{"n_layer": 10, "d_model": 448, "n_head": 7, "n_kv_head": 1, "head_dim": 64, "d_mlp": 3584, "vocab_size": 8192, "activation": "squared_relu", "norm": "rmsnorm", "norm_place": "pre", "norm_eps": 1e-05, "positions": "rope", "rope_base": 10000.0, "rope_fraction": 1.0, "qk_norm": true, "attn_scale": 0.165, "bias": "none", "tie_embeddings": false, "parallel_block": false, "extras": ["capped logits"], "init": "uniform", "init_std_qkv": 0.0223, "init_std_o": 0.0, "init_std_up": 0.0223, "init_std_down": 0.0, "optimizer": "adamw", "lr": 0.00144, "lr_mult_o": 1.36, "beta1": 0.9, "beta2": 0.99, "lr_head": 0.00543, "warmup_steps": 595, "schedule": "wsd", "decay_fraction": 1.0, "decay_shape": "linear", "final_lr_fraction": 0.02, "batch_tokens": 65536, "seq_len": 768, "doc_mask": true, "train_tokens": 487800000, "steps": 7444, "dataset": "wikipedia_en"}
Each number is 128 + 32 x the weight over its row's rms, rounded and kept within 0 to 255. Layers, rows and columns count from 0. Numbers have three digits each. The size before them is the row's rms in percent of the matrix's.

# layer 5 MLP up, 3584x448, rms 0.0641, rows 2094-2200, columns 0-63
098:147104155177154171156127162125197090140175183112124119107169105118119124125188171107080148163150143156060169141143139197126145083134116138102184171078126107178138138076157118119152156180134169
113:124083145076073097141099160119076098122153110116135112191162183130147194090188153147141150085079138115135150148149115130125162062195110110147214137139171088114157074102132121076122114035128136
092:071115171176116095097077150134162131149124122093135122120160131143194120136136151123149134142194120133118136097109125129105102156195135133144112171155119140164078090068095085144129132141073117
115:112113108161119166120161110137118068137142099099167129165144122135148133120150142216121122096142120060118164162166104153058179173153059099156150100096171127096079093089130139155150146059185159
101:129143159108058102137124155079114151121080104123116101150172147128129123121168121124169142154128101143110060115128067113104103110161082143140116130117143054068147096167195120172113125135122127
101:113163137058101138146120142129133132153121112111177038127112212114138129147150142195067151154147144105105090124138097090103111143151159215188138144144173124175095112119113077117129128140122105
113:151104105127133135112122150160177091132172072152152118106173171161115146103185125138098133145161143165100087139137132138110117147119141187111141146133116169099071131083105097137145139127108123
113:119118163160156163174104089085109162113159129136119155087105152174190134140120201123118177083145094103151145158155088058137112078161142157138148122151114094131091088157162114139145130100127070
110:106179102087154136039164117117107116139133177131170124152133167136158101195205091153122109088181067126084091132153121109146159150162092111140152120085141097106127139092150126131160136112162087
091:117139087146176159128173142069142120141135134138155114163144187172142135185155094177087133132117100154134117147074113148107098170144139161134124129132176104130049111164146137079147109090120124
095:121103135131153076109140139155192175128122150130123123144147138121113135141159109176139210169120135132136078111102078146155109114133171118095157125125151140115104138094145144154121096121139145
113:118164139117176134146181153058101134127145116074155103110133176145124120132149134140124093117101072121112151095153134140141110118120077147199163124157117119117101110101169118104103187113178084
104:124106163196157148145114151142106171179142095104116059137140139140115132224127153126108168168186126176108163097152113110151146103115130160143162077179101114165086141121200118080098182147140071
104:084116200098120167154152165091163142095130134108175047145132139103077129166118153158168151099151145128146120138116101116073109155140123182164112142138127110060171137103128089146200097090136111
085:137136122049102129138118155038138112107137130109185080123147118097106120183133077130114136145119140092134111135132069130131100156134125166154154167178080125118098113171146086005126157141183130
096:156126141103109121087137111126113120125164159134104056199144113118119111146108168116187142163136054129128145135158167076066161125135141133115136067108074103126106117086117135114110088105142097
103:140173198100124111153103152133160126099159135071122090183102130155139122120074160132108152156155100187104122188136100137078154153156097131083139107164071078172126097124120076075126160119154095
089:157107115111144028107113157125138129139170106128180121147183143141169201179142103103068147135116126161136097104127087152126102170180129211116130180168154112191113109171113131039131165063179122
105:077127079051130184089164180152101172174196081151182128095147153152100159108114091167105192102125098084170121029149105147099167167158118124140131137094100115136120042130081125114189058119185102
103:143191117178114108103126133131119116184135124031144105130090101109176152175207115117072134169097074195152140144130125100099169180130140136088120160106132119179104126131119092061108128102203116
114:120115144150085087129102123177129113166121121135146095148173150183178160100138175126134168079112107175140136095133141110046148120130158148109131129082134078131124063025130069130079116028126149
098:124201129117087043147101128115136096090171163031136092175133080174146202084162135154089161158182107156171123132090028099138071130171153107101146170162124137109178139130112105081145141120166116
096:112111088103110128139124140075178190138179091122181094176113151163212081094162120138069160139108118107095148121116086108082109119160123082161115146087189146076141118179094136109112151067147091
087:098129128122102117143121124163123081075168114067116120140088134141145126083177106136128115113155136189081164158149123174162135138150105125120139193168128172115149132119092092116198127089082201
109:128129168138159199162104108086072136137147135087153151118157191133107138125103158202062196132151163140117092150129113183096128158168172128089186116104106110133119120097123092034243129133173112
091:090111134158120105114112116067130133157154070062115132119104117151097160093135165149128131145123105111143210095141121095119091133180142097135133114145102139175142126088127152145145086122167142
093:072121117100127131087157167078133161077156188140154153170130175165116153156174147188088105173107104163122120091123025121111116127144053107165142103121164075135163149081121098137166094128077165
104:154101118089129142090132099077120121121142154137114122155142139194094116129142187120111148149147115157116111058147127109143110148144131121156118125160215074148127115135155105131120169147129108
105:125132146152127141116119186143109110142111077083120154136135192173095103184138151104111164170194139138110115121145179114103131098202120186206149077128169105121170090066147116152179074135122150
105:102184112093042071089085159119172140112103180139125075114096126142168136143131110114108120079091118157113064117053103125077181145200107173112137129108082096119149106128174061097114127108157118
105:148152111190157118097131176156120179129076085127133111178151195127111135118096167139130137088112125182081092118115162121148076147161092087141167075110141135160099158170082094138082081142121128
111:089120126176213144108155181057132183100170116119207129155118152109138130129129144136112092102133113124153164145144161193148138151114152125176173155135204129089120119199139092106125139174109194
107:144097204089162118103097193193100133135141091133127131125106169074122194163141216117114163127130154121100157131112149128144096138125160216147163066112117124088109114117129135123097116129131142
104:113123125131079127121142162110119137151107162084138086169134053139146143104140064154149184097173066126136191118162097144091161151150137159120123087182114123206076156162136129090087165147186125
103:083142216115095135127175098089086141094120118115138119145124111119162138155147190168110209221171138080140104084131143111113064107134091137106141123135140055151110155156211099104120086141109105
114:119098127158134105078155170095130208098142153105163107121112149159140107189194118162116116112177143191079139113105150125116135140130153165093168131129126154145109141138118166142099129158134111
103:104094106139148155072171135168132159118099130076124103159127209128173161149118146157161104067193136095089066145191124144145110123152139158163163121163170104178134088128140124105115161136131113
100:095158185165141170086124135136132156129136093111175118086195109101126142100188142082128146137112128108107181084115150119125123172125160172152115102091147142184127127060178121149186105083179104
101:101120187110086145070110096185110092061119113106148139121139189148099171098169168137098177125099175168109169097126145164168118167180114129070213070133125098130149098133121089110144108108107164
090:124111176149151131099130159104150095077150135124183157170122201103155079119084165135118194106171136134135210167110113096130077129142035027136132147191199120149061148129097080094112137139123161
095:133039103101103185152140135134178204104177121123174124127164148108184133137163168153171155118130130141130114150073110138123153103182123162187171078134122057148124092111176145054143115146160134
103:155085129116169131060154179146148122174121106075198186097172083122178112104132135188148165133132098125079187132188155119100177105117066160171117121147093141128092121153165169110126193183136135
104:088094153111186132107139138122139132102113151096132104113149133127145138147185110090082080201125182130110157126179147059115145177121134127153118125164155106167142133118153079111213164143212167
091:107162160122118139125140145158134105085123128130177155060162167097096126103145184137113173117108144074119122095182080112136095168192085114170179097114152138127125134128188132151167119091133117
085:167115179115105093093184144110116132127073178107104155152103112221126079139100121193178144155150124110071121138165139202124058126130098130091172143080073118112074136121127096093146088130167102
093:144153144131151092117131129072177122120144108112170145129086178138168160178094090156101123105125097152133089166099138187125119138143143106152131138135084087093107060114117100066099141156161124
105:181157108121157151137133160154119117163196137141121126077143149139079115206094187137171124136151145129167192089141139122142139162152134077097130174121152071146115126127156038154122119159123070
092:080160102111109087157123138158155147109205137147153102094130175163131130155146101163120127169141104140054132130135162151102082160117144213091146145122144115132080119089081142116092106163178133
108:096199106143105062103113165140127152159163156061142119093155157109110105106139143105191132090096142145139110122103137106100154136150138116167226192113133135125079140127139111132121072086166112
101:155107138098102150139125106070174176078215134074145076201132133199113102146116128109069108159107131186061123185124169197124150163191092137082134107113161134211109116104160093084142094152146145
107:137111141090097118085136098085183139111144099097179096129125131127155133102126082172098132138078070125041103132110124096113133099188164181146153151118138110154066160070148117142166094109139143
095:153142143191140110147095163103147160126135154165202121179160114200127132121142150161118148100163114169176144097136129146102076137139128116166132094079206141130124111142146100177131112099108162
099:137157100050124161133096166130109143108153107115125122084070147118169184170179091168137178136085138115143106143144111083106163099154110116139159195106202080172150111147173173128154120065084117
097:133131182153112158148142119098108106088147098115156124150170108099099230156135134122131091185146164122150152160224119106127074111146081194175142132178145089153118140164137117130155157168085121
096:123185155181104075105129154137134156152175132148163105182140126093113135104099149178099156137149090126104146083156133147123127209155136153102119187092124106128135133137155139161192131082121100
105:132141107077208131080081157162088120124106118130185130116172124098142183184123128160163144143103087128142155089132066127141139165183130147097177134140150145143065070140100132106161080129141124
097:107092120161066111094103153155124106090115143130140108096144091140087174172118066137140123176064117156087151129124057127115093107153100149166117076161172158169104155130158122135133114089133139
107:097168115098108113144128136146158137107090097122128042153080121125095129078135127136116165126150140142059146059127092151063094164145119150089116171136067161144035128100143150119139116124134135
086:052166113100151157135096158145156156100101165130175127210133175154191078155152149095045130143178058152123185134117153124121186185183139086105145134140129121118052165134183121115090077160115101
102:139145086134109146119109176147084109184141137152166097140123141111145153077103112150110151136104144137151112177111083122133103131218116203155137091107118098116127097105119075065127147112089104
107:118103126148139134112124153150096138157188120110175105138136124118161094116142132141151118099156139192077152097096133120014096127122142146081126155165129114089118125146108138102153152141150083
100:110144169184119100112090150142133089073135081161132129147145098131101148081117089140112159124113167169117131101114079129154110187147124060153150135114146147121127113123130166129118108086137169
095:124097222107134116075090128178146076092134191153161089135188175110158133133172145132172199124120151135095135124122094108112124109117106157093189119140099123178079135087144108084182135145129118
098:087164132123170156131155141145135184099115141044186170137187107128102167175137166193166135120190105102131154083178081145158109146150166122120219122163138092152120084141148076143158151079121144
112:140178160075079119139112123109127177116133103113132135087102211102180136137094122189125138098132083096113086146075159090139176122184136152106142125136162166137049081085119105136170100143120178
110:134172118066107105126110108145075115112111142114158123152098123117115111220161100153075122115157139170149105149105075170126119170164106163074183109142160039163100143140100146127101108127172080
108:110134137104053160081115121126090120128082099115152112121156128118155119122174113122135137139090065175108101151101092158102173182176128195117138090113130125149131121106109103110152123138168094
089:096125114106163144093162126122126154144127096138179084072123124096115073158113171089083153186167148172182142142057071088112103109139095104188153167119183121106139095137143144066081097133098108
100:168140210118097111050102148088174115135137079184178030111141164178125183163113143147107151130115123133143137071111107123109104136132086125157164077144187128237109110108102102154120125118122093
100:102145171159122128135150142094170154126127110149127155105147103137127157154115113175091117164171119152085106168087134192145056167116108205198169151113129174134139135087092138101119102092096104
098:150133148082141141177118195122179106129168147122140084120166137127088133121186161094069152095150168120121124112101152135073135123098151143105152156127153116186134160133125120090102143149138118
114:096148111081124090121148142108140130117123094128158081093129159088090159115124139207124148098131084188105176080138151085103081144112171090131163116097101112190125164142112102128176115117176108
084:089166108147088127174107134091129160103185064141151088096128158128146130095095105148115168173130104153111169117151147128147149162164143081134132145140168102158117126142090099117166126126115116
103:103194119144146161088113147179125146129175189108105166191095128158179082121144146155156131086105152132117144121110107126083123121139149156130125082147134101083096044130167154078144139094117142
093:189158124107143164104115144119117173109156122087151140130140143131169140222137181152066161148144158112115106093178170166112123128130134086060130152089128153112154154093161144097152229083123101
101:159084139093067133107106137058097085067201104102142145144129169139073134162101102088111167093111112146130056160069143135109115142149095165140160118106098108179091100143170148047148145090040140
118:096094131107113130101141118158149118155188127102134112107147174123125194141111147101143116089106132164043118125128127127133109156148141123148157147148166130123158068096183099126143110182106116
095:041116136141073103134087141116138119113163088123133050133128111109090090141161102090097151084189075160107170109090155136124176136120140154169153085162151132170117115122137135113099189138167100
088:096165126111143143136153147102152163068161127131176094062107142127095081131105080154102117136178095136127133098167025119127150139142125134118135079124154136148151172145141108126170132126129094
101:074125191084089104129140119168175130138095104092160111122114109144155101159122097171109189162149094113136114160125150103132103104167126098158158161080136151106120068127173109166075145116169112
093:148179150100163111060148169148149104137137113153159129176150108134123097066085167103109119137137098182079124126164104159158098154163127117125131134159075105121122141167115129088150125120101121
091:129187155113148128098155158129169117077160142091148112121110136145148188182077180132076098110144137190110121140109119133112145133142141205116123155166150099188121079138128083059107143094103106
104:098123133172086102158108170128128180106145160122147121085087121192098110144162136130193169146143096115146160097129115150115143103149101153099153168034127045164142126131173148159110091089120088
095:080138130126091165172099114139085130206120071074164078151122124092173136113159186139149168171093120075112156132154145149119165070103109127093190163134115110120076123150129171088142194146116101
106:093147145120112125126054178171101120145186097050157102108156133115118145165082110123146188162062169114132131151073155140180143181142096130149127093119088103125083077105124059090128075136207138
086:093127109137096140147135136083162178098159112115107101164179159175101131125109164111110187179170122134119130133116100138155128121206099102139088130133200080103103129102119084175139092123110094
098:172119180173156063128104130131114128129160111179119127084174118142074145111185092112071106199155143156161129091090102094048146158135110113150161097136114111105150091105160174098133163133156157
096:104150161102104111112112114119126192134122096130133129122090148121104115122134146156114097086159116105139108144115082141094123098128119170110158150123161114180118140055175112125104112166110138
102:106118107072094116117089110156167203070161155130152089131125186109176189124091139109159149150161115091121101134107134089096140114178150161169167154056150114157035167063137116121084115161156081
101:111087129133077116135115133166201132147171135101140085134144188171106129102113094105077110131094121154122109089096144179061147153138097138107169093094066146117175138128154143101185173117145144
101:118099100087141170097158191101106094081157105062109161072125184103151160141155155136168164117204091170124144100151143078082090106109059132130150119151128117081117123085110127137159126139134186
102:184117152135178125148140096150168109130134133114134078103123124135124160112126145161141167193130135125142188105115140117118100114178101067164124146119132154104105111087140116094094083164134102
094:134103144100121121094081215117149078095119085141142071079182141113095201173150107088096135152150157162186168058168124162131130140162096136111200168141170062137129105132115100101095107102159059
110:168116169090088095111136164147178153134131130148124049133149078185127176177126082179131169179142159190112189065112085165129123160206138114078145146195093089156109079083130110138143114079126156
112:140092126123123167142172139126119143099138065094116151160110107172131169121181093148094131094193134141154137165174115152063167158168150116098165143120152103151139150108168073127151155144133157
099:119138112092145124119137130110066147124157076160160154068168142158133154168195161092057239140164104167159163081123172143125102147195134140170134105146209120121148146124150117089194094095107153
093:138166120101147068037109133047138168083086095141120114102081101111098202075133138150147156126133071153096113161102113106135124147140067087159137074140104155164114133124138114137094102162154084
094:108181121084038090124078156169150139105153150127135140174127163139169099134106120153101116143081085117085063165166105137115095047147125134189137156146147098109042154114186069102199113170130169
085:043095141129109141103121136130119180087138096108173156093131101149153125168128105131114132126112095084142183091105154118117089140164112136143147196155118040091099127130183102179148142096169145
092:171138156136195133139125145052164139109106172144138147124108088103132144173078116126127140118164121142104148156070080161108122101142137119097138157153085096126127074101137113109085154148155139
106:183123139125130145150146150132149143124122115065113158061086118060115138113127131144089124171163117179103126141146129109179116137152118163145137146122137098102120056157155070101153153144150137
104:070153113074154118175152078140103170087188113096132118126117128123121146146172141171139173132144101128107171081115126161148130167124150170121136143141171103111131117122174061075151125133167083
107:144110144116149138073127149120147144119147106138126127123148096126090170170175112110143148098117151152124093122128148084123089123111072128185135137109188153119092132110135168109076106187133136
092:067208213113127146127130165136132151142098114141181119088144120120143126095166082117110207097164180113066078080122112122098091126141130118183146169092182107108137127102159087140154156053109043
111:131098138155098154138135120143123145129157127113172116153150113152115101178158143118086149152120112115135097132147126172110062174201102149120184097082172092146101110097165111132122061157118109
097:111134170142122128114111100164144151132198145114139141171166150101146098120106123115191136113176074151067116150113108180091115169130154137154141113166129143046099138149114090091063042134100135
093:042156085101061125095084119133093191138144135097132134094134149151128107177171115190184128156129096114133148138085183158107152084190161145142145154091146160078076070128114143116127126134170089
# layer 5 MLP down (transposed), 3584x448, rms 0.0579, rows 2094-2200, columns 0-63
096:122116135173161138179128133132129160150109111220144129147160114120087149131166170090061107094148100122180141182100223095130172108108148145101121119143112148136083125158109128102142128150160101
111:124154079094147114127177142085115128136151109130107111121128189120172131129178132104148049129138129136145104219105141116125132117174115078167138132159145087083131073151161160068117137109147125
092:104149143089149073071113127132110108143146150125166141110127094171204138154096177109150120148138157110138115128155131111187071105139217147111140131124133147039151118102138135116119191102144111
108:123144144095145150141172164085120115123044118138154115164164098098119094082146182131118140197106210117109131171078149147169178147132183072146108121096184134129173109131139188122169142115142162
102:063134168114139139144126081177077141091121147085147099135131165087060121118104112137082127103166138122140115087161121084141103165112113162198097148086105142082130113021137180144109139170122115
100:130111112080125150100148162095117104118182111126138152128120134083074133136119120054047120092114107152130119152154144107097100120113110114165087099143127110146144175129125096125103085174112172
108:134156098115111182140139167174101101145138160116148121128215146096104148115142127135106084097118104143155116140140125151162133094068134120143093183155098184085092177183169148123112126133087107
110:116152153102117121161138098131162186146101109108114179124126098137137145177150140155094163174118144128131138097052082184135114126124107124040147093170117112153118096166123132154169090048168113
109:119144211148115116135168067097119135121114163090128143140137125095176094150166111064127155172147121151106137136131107125081152083111183142119100135128172128147114162121112140133128144148136073
091:101116082079109126163197143112090063144146127124082174174083159138096167111120095140153161108066091061166166137122167144182105141058163138133131084035105119109146172131078109141123130103125130
097:120110161072118100193089110203182194110105100164112150195112204102124141138155165133114111152087126155114159149113064119086100094101190076094115098133095121177072139127045107108081135123101132
108:159124113115176109156114110135113133125176118115154113063122134141132105195111137111118124136166142104099174128171113121087145157135117134148083150130127131111162131084195196110162092114179105
101:087069144099110162142111126128108092154102122167157154172180134150167130122120153121041123130123129107132166167090187144102108101144126117173148125145128157144131106171151132150115130122155168
102:113120057082094114048137130139103129115093160096134147108109158073136095182152133126166105153146147150138156170130072119127153120108080117142059152105111170109110142101090129114170091119104086
086:145127126136157148121124149126194094134135153070098117072176192117080105121154153146162157159158196119152147091116163115117108140134103130137124103109182155098110151066122123169155171112126145
098:113182097138151131130091162129142157122086087135133140127136148131143162090160090152069173160123104079146136151104101148130076133153169075128113161167100136127114141074104110128124120107061117
098:069090179111174185093153081201125158136148140078090108109159117110086084153124141157168030123120121148122076130116183211133154115152136128155151149106112138110120154072149111121138159131157125
086:136119046133156197094137075115113174098139129148095130093077152157087090125134156159100144097159133120103161083123147103175128120172135110126169141138152115128157074090107131129156187174099141
103:102171207163159071110113104070147084150101182133102127137079082179181121185122136107140127137116113140134123097126062161077076122090175126093121150106098154157184176085115080101167050120120117
102:133150151169153108101128117103179120115121144117180098177099138111100138116133113182126106101178103084069160217143173095113124106123161110103059138149093100105090140144085100176128102098155126
114:117132101172113135153139145134144154147068084123109116142175171182135136117157135212111075150147122158110131102096168157143122099159145161103167192193162137150106093093132130072120125084150164
100:173113111112182139108139164083104117121177084156147108108137097142081129117185146079141053119101138111132139086165091161048107160155149136132110195126097126169118102138184183129191148126090154
099:183111141135142117083145093109120111107121231159085042173107153160141154089135092159159096124140129071179145142120160198116122155089170071130109185037110145114085166144167090150154111161095111
086:146159128145134115087143169118163136092068117201151109095144114162158144135123114138121154145115141078158107096187102114069098134094129181110112079149130112175075139092135227195115149207135059
107:169083093130165109131139079151157166101091100125098129104129147138167152068139147156179122099109183103095146158112134103094166107075159058056064082154129117174128137102129125108103087054176073
091:109192105136118121122117082125128170104133137152148163126150114168101146176098168154152181137089124166117112138073111123104150172085134120109145100103148151080097123078151106172130164142110123
095:134126146099159154156121117136135164143144103168100137142133115069108160137061066138109217120149098140111077153099126110164124130129151118145135140118135152068140160181143199140104123103147121
106:128134108106137180110151151121144057124128104079128133143122143139114123138124057091084160131101108106176118165159174099156131174136085125099126080157186088078148156090175151142135120155163165
107:096112115142134148114152112176053081082149147093176085062125149172109171138175079125148116132129089131153140111125147159055138135142086143109116143186102162168154053114150100118105128139112124
105:080157120128121164079077120091150127122096068082125122102059136127082131125081122118101128098128106182170148143116188163093092094104115092127121166125105217133128141170094177119103102162164142
104:153139110081141163143140132133099090133095099117145147150142165106123160041088125108074134220120125144128100146119129081147085115115169085168147088144089138134071181185091111128084149125090155
111:125087059157124112146152075156144219094060127156175158067221166111142143118058120142185112118154174125163177171129141092080133129076067149098122112163132184158151125106140169114126115097131130
105:088127141104155194095144172127119152103087163171094167187101179111145123127087094109216131097068126132134125127078123080091126175083052114166095206049040128101083159129121121134154137137135092
109:173130162168179132114113142103117129148159164128145139128140066092151133101141107142083092186060137110159201106085098111085145076081169156082124104135132179112099175085063096128145161180116114
105:138149135118043143114090142099101138101115099090137092104133144160106117136127081117104057142112114141165111145124123110157137139139113154157127180148127113132172110121090193174147168141135174
113:151065144184085148125180115154135186090149100133121147135108152153106093119141157136077065177159120142051088105130135178093080151142077168163146121085163114174092162124172091114113187137120077
104:174157156146191132120084087091123145095124154082116129088132140181064156101067108131074108068109109146105165122087090112143154099089125120078168125123140095172115100114101143144205089121075123
100:098080097114139164115125166150099172070102103160168116129143144130091119126130139171102161161144171160092109110151186123154133100153113085132068109126100178154068155127088095157143143103137166
104:100108134119167126121101115133135169153194143152149137181037159106047109091125130103117112171150133127165164139098128188094123088082114150192121106084101158149156218171074158176138128121124069
094:120139098117082132127117144142129100143181148153166153140086148077163181160053147187124105142171117092150112153176089160083154115188099107099164077174157110135169100174131159153110164135112149
099:157182118083074101112127094069165148138134123147162150130181061135080168105166117072077110150105121110227118108101187128101121135137150094166167149146107111094171086152100092094133122106141044
106:138165101179112108114125080121159140116095141236100144132139150134073142142138050176129179148133112128114199186121102090100154105128150112088188130142120088135126176096186135075136092101084157
105:145142134152128160111161169178120196146135143125141157150089177126107124109115121139122155161129136092097124134118138144113088103058130117113174115104164098062181118138077108126107146162056145
092:118184088158152125115100134140127148084133170056131146108119165149127133164140086116117132135189180192164102079164128128144117158078087135103112074156135165146105116113096119142114151137151099
086:073112144115145061109098115107171146088168129178188174113187062087124199133142101136142109178157156111078128148081151159133126143158135125142095123175114105101114157094140102137082090138181112
089:102086062122118085076159149138114099086052176126157109167114075129186085102146135124112158097157129075150201114214097126121169095123146132136147071112097130110128157173102159071168168143059138
101:055148120128126125123164162144155139173165138172135106114083085133176123184110075139096130148122120116145114111147141090144193165183121117176114133105178157130175172079136102092155099098126157
094:114145127119063135102132157126098123106104141113134094116132177102142079114129071170157096108038099169181124095081138131075170159138087103123198081118120149095097092143122140099137128157135113
106:144184189175157110118151113141123128126138115090171141086072149143133164128056130137145163174137117126138157116178133133122107146134115129145109106171141125194108167204179151136093109078157132
100:136138112122143184079149146218146140100074164100054120115136091094112066169180121066187103117106059133114083110065120161154113161094106119150095117105179103159130098095155125126142121151117106
109:093198121111095159133154140156157125161141140095151106147127096119157130138067101141139048121118168150198183089125133147121137152133078169113173100125098122138101151144118124115113123107166165
097:175076143141090105104187094077149117131205094149130032131136162130123133128112129110120088155110139149098128146121105165108142116078145207151063147213167163127146116155142141113191154136136142
098:130103086136116137089170067121136153172131112129182096196137167135115130140109109052087124108165083137137149109153106084093104174154151111132140135098137136095152104198103083107132174150195138
098:094151059171175079132154152154089138083117142114091168157114102168168128110134133186107089121136181136109082138124182126113133128071102131145212136129134164111118147045093089054133112163141151
096:159193191137140071090118145151115124123140149173151119082137156190185158095094101095111116128149080124114115116152118070179121133184143114103136146108099096198123089142154173146106108117121179
105:081094100105107192141116088176105134099124102086112128146108163076150104103106134164124086158098062198087123135068119120118196157102098150138154200135153155128147136157153107113128138095158079
100:105174140131164134162086094134116119156145193060074110084193066102157127162121170111063142122148163091149150114138134091069042117116089138089144196141126159112110097122097142084080100173134102
106:130118092147159161130114157107148130128118116195075120075099133110132158102129078145077141116131153102128071136091129108111108141111158091071111137154085103083139059197161114144114199093093171
086:117151204073118139104111192111118117178189126123145113089126112162082118149153170119141092137085145156108136118052083142106098140105124133178137129127166123140153131117124073128175156110139137
103:131077112148100123099130179073124151141099077182180131143114205104098121089076157124111124132094159138116159224162106158125082109169184137142104070097120119059112180166119190108176144109063145
104:113071085127102108165180141147133121104115116087117161118185129095140159097106125119143095107106104120110140106201184098148155120152128115133096223160070061126215104124180134127131095146116196
101:083161140104119168157071144103100131156140163093148158104096147182116114145185132147194107161103108120113105157151092162107164177127093105079122129139156156109163071098121159123073147136167074
094:147126038150123125129168100129165113130150085101074079094124143082138090180121132041069087156135164140116143141086088140091105181125116151107115155137131067168113135140130133147111161095182170
100:113175091097107160167094224123100063151131182120159132122223072160130109165129169081184128106191151193086153135102074170120117166128142147131107128114146129123095096153102057126085097179171132
105:081161108146129090112175126121118118168094088141121137113106140104081113074034183111054110141097118164129118149144135152141132157136096120134091130132068111130101162137120177139097121155100168
108:114084203110158093089077052140117129130077127051143165134150174179171141140175157184081150157099141092150102185142123113102144133166120131160135090129128151116120147129150130134081080074107074
109:116101128116115106138174090123175099115121139182144132129152105071169151057105123135137108154151128164107153182169107114083128118140128107133078146150148148087111101083131152096147138146144162
088:165133142071083118154115112147113121080176162176124071115187146111107190196127142178145104135080137112105132090117147170099119070105134075159144087099126136136057160107166118037126133216118101
101:116172149177101158090105122132129108177133146087128065163138167124130115134131154123120131152125138085208145122136123113178163100083091158121087109094144196137122109126102093199127167155104079
100:058064113140135116190124126126118058144128138199112164120069174143044144194152122115131111046163155090065124136113185177096103125116144156173138121132173083042087177089119109119138125105116102
102:074156105147145115020100209099170120173093101187134183136176075153074146139120110057110150101054115142114195123126094114170143155107067143157128090118154144107133155198158208103102107130134128
110:112133149028146145063097107131088084166088152136135131082110142115130124089084156102077135165130147109171138183063130165129136151098127110124148084144158185108064071121147108132120152135191097
086:119113064148082105085118135099075130154107185108052148175161129110138113166115142088174105124117105104127139137153090166134100127103147153090085216149121168045152160137150170130101149090179088
103:113132152118139106127104082150158119115102100109159122163124165124113138179114119098157152102103149149116131209137113118109186117126134123110108126031127126112193113072108149189083118157118174
090:074140073101081086120152152151140201141112122132124109110158171102130118179127118150172151156170152113132096111151087118076117234116148178174126175155131137137058103171101086124112093095124153
100:129089151144100143092161088164133101047140078088077119114118140057122173123084067144167078128129106086165156150153169141189180119182159107197165124163089118139098114178130107172166108131154144
118:168090109123161146120145114172146125102119157083040121081145159125134092128148155120126168121137170167106126108159122102125175115093139077179099102176100169146150140124126100072126127104113102
100:104141145117113116107097101145168093100152106162131150104122152149136110097156140126143122179088088164086121123114134101159101060173121214175119135123169123130157160209092158131128097128098100
089:109121172139151147130112123118081132147156124162152134160109128118096103121172156127108179094104154152122115169132144109175151079102122172108108149181126109126194083128012137183130118138149149
097:103150114091120198091161149156120129142189153170121100108119131119141096127126128100103066138156102117150164151138139100127148135116113108149215174168115157130138182156139124158128137153139092
095:135131126079149116125104125155039114153125097068164120141178093075091174156127093135093117140111102121133115156132112127122146050164166133083184136097132120048122170141114092149140148195132062
087:067160108103138079119129137130133148142098076118187167105138112068109153074082164143082153157107119089116132072114096117082109092193163109119169120135134112173161119193090113159113126079119119
104:074113148123143097097161044116127130142137155108116177097088144110158131105119119123118158104194153137141154188110098153118115124107163113090101153130102136178094109090071182139135094103095132
099:156099117119113098134123155097154136134099129180095113104020167161163108106059130070115101116037120107119084120137071148135126135104083146186055147201127127085132071169050160144130155120169125
104:127098132082055130098113079111109102158156140138215104109170154110148145112118097121192163200116149109168054155150119120104077116067162133101149162145106119189146154108062146135186147165118135
090:107102140192116118137144189129170144141168124132178175116111156110120151102120116146172123139166131132145140079104148141152154134118140055154093105119137125117128157117097160163118144162127120
101:125116141163145116166129161111104063136098166194113104190083168115168112143058076147069155180130103129166120130087118161118082175122100104088139094109149148091103176092143128102096141136185088
095:130084135100119155192178120115140090150157136079170152185127093087067150109141072141116153164125138132184109112107077150077114139147130163104149122129116141160083192165122093180143098123161129
103:144068107159145204138161105101124154192121197150119141092086102081126089160097130113133150128179129155141171126080181178119152150113128125082104119162081155116139121188129133147097137163166115
101:053140126136097151128165115113085223140059177149097105140068117190133064066198113109125129159088177063054148101086156178146133127138152144086107121102143110111122185141069110156105158147110164
101:087089113186119082162106141082110074156142079074214154211079122159145113130150156177129130175113149153187127116173096154123119180121074144162103168109150154106138114191121080101153108068043124
104:121137139174138142116128142141082056113109074095071130168051155177087173124143146146176142135082116070161142187101130139151101131148140145107120090126148122102126186140159163202143130111100164
100:102156080141108108169114085146109078152165123159106137076117135076105146101130138145101126132174114085170144190150135119124215087120191187059109167181077120109136108109104220125103128145123080
108:145145070081146186137135105123122124108165137126118139067071136097146116141139142147114112136136141103162094081154128124096073144177086179148125182139150097080145164190121084159154192141155164
108:159130098088114218092150118146064139109161144148110169132165127100141164139109139145169161103170076155156111133136153172145150128109067101102113123161086128131105147170133147088139122130170100
104:122105112118164130137131144163115161127173084145185213131123102142147135099114118070114141121104121156138142156179242109160141100086071144159136117125091109075110197137118147164127120150123127
095:105118163179100074095152149122109129086135077156084120088159122095157145117158176139078196062100158083161081130108205145181026145142120180168167091165119123114131112109163131184167076076129140
090:158162096149133121100156111150102162193194174120144140107120099138130130110116176097107156139123157096106139173116104156143143163150141119114167117121128125155129079073103156113113169106214130
089:103109123156126172214153154083091090116166124160125136052144110162076216072113169195103059167164144136139108107171126077088100124145132078135151127096145138147156143125134111177138112128129125
092:155132152100143137178130149128137113131095120086137100102197165102149146132133114189135164137122135117129160180091128133034122107090149093126136152100155172120127165132113181173140177091194114
105:150082156124143168071183094148135190059099158107151104177116111131165151122135113088127108111138110158137114161124153140076143110114141170130100198146120109097100124126108136168128150161116079
106:133170096101203093135180104124151146093079152119113098145119109102122151117130093142181158119119109152104141148135153117125149146058127099143133087126107184144098153159123136124158174156128186
105:145123117131146123109183128162138176113127107190124189064145134187084165107106081103148150162122088145194120109126156127135133128142178186154110147160183168159143116118157138153110111112119141
098:162149160070135125118150202076149188129144126144107088076110103126109178132166095151136132096107101148159157127089165073189120152178134150141142116108111141119126089110121160064096100159098189
105:170098071116165209065114057154155103031138140141143163186164124128138091154156108118104194099139105114207183194198140137152093102105107132130108162092118122119111195169102169118098131146114176
098:093150157099094148114124082124117124137106071120127170088159084125138134140089087119137160107117125166154118143112127072074125162110132127135145153155109143113109128153140122119109105103079164
093:091146096127182110098116109086130113110138128147138154119110163165080134120084136099091102100171130130080139178137134111140110165151119153161120103140094133143051100138112170178174109112135156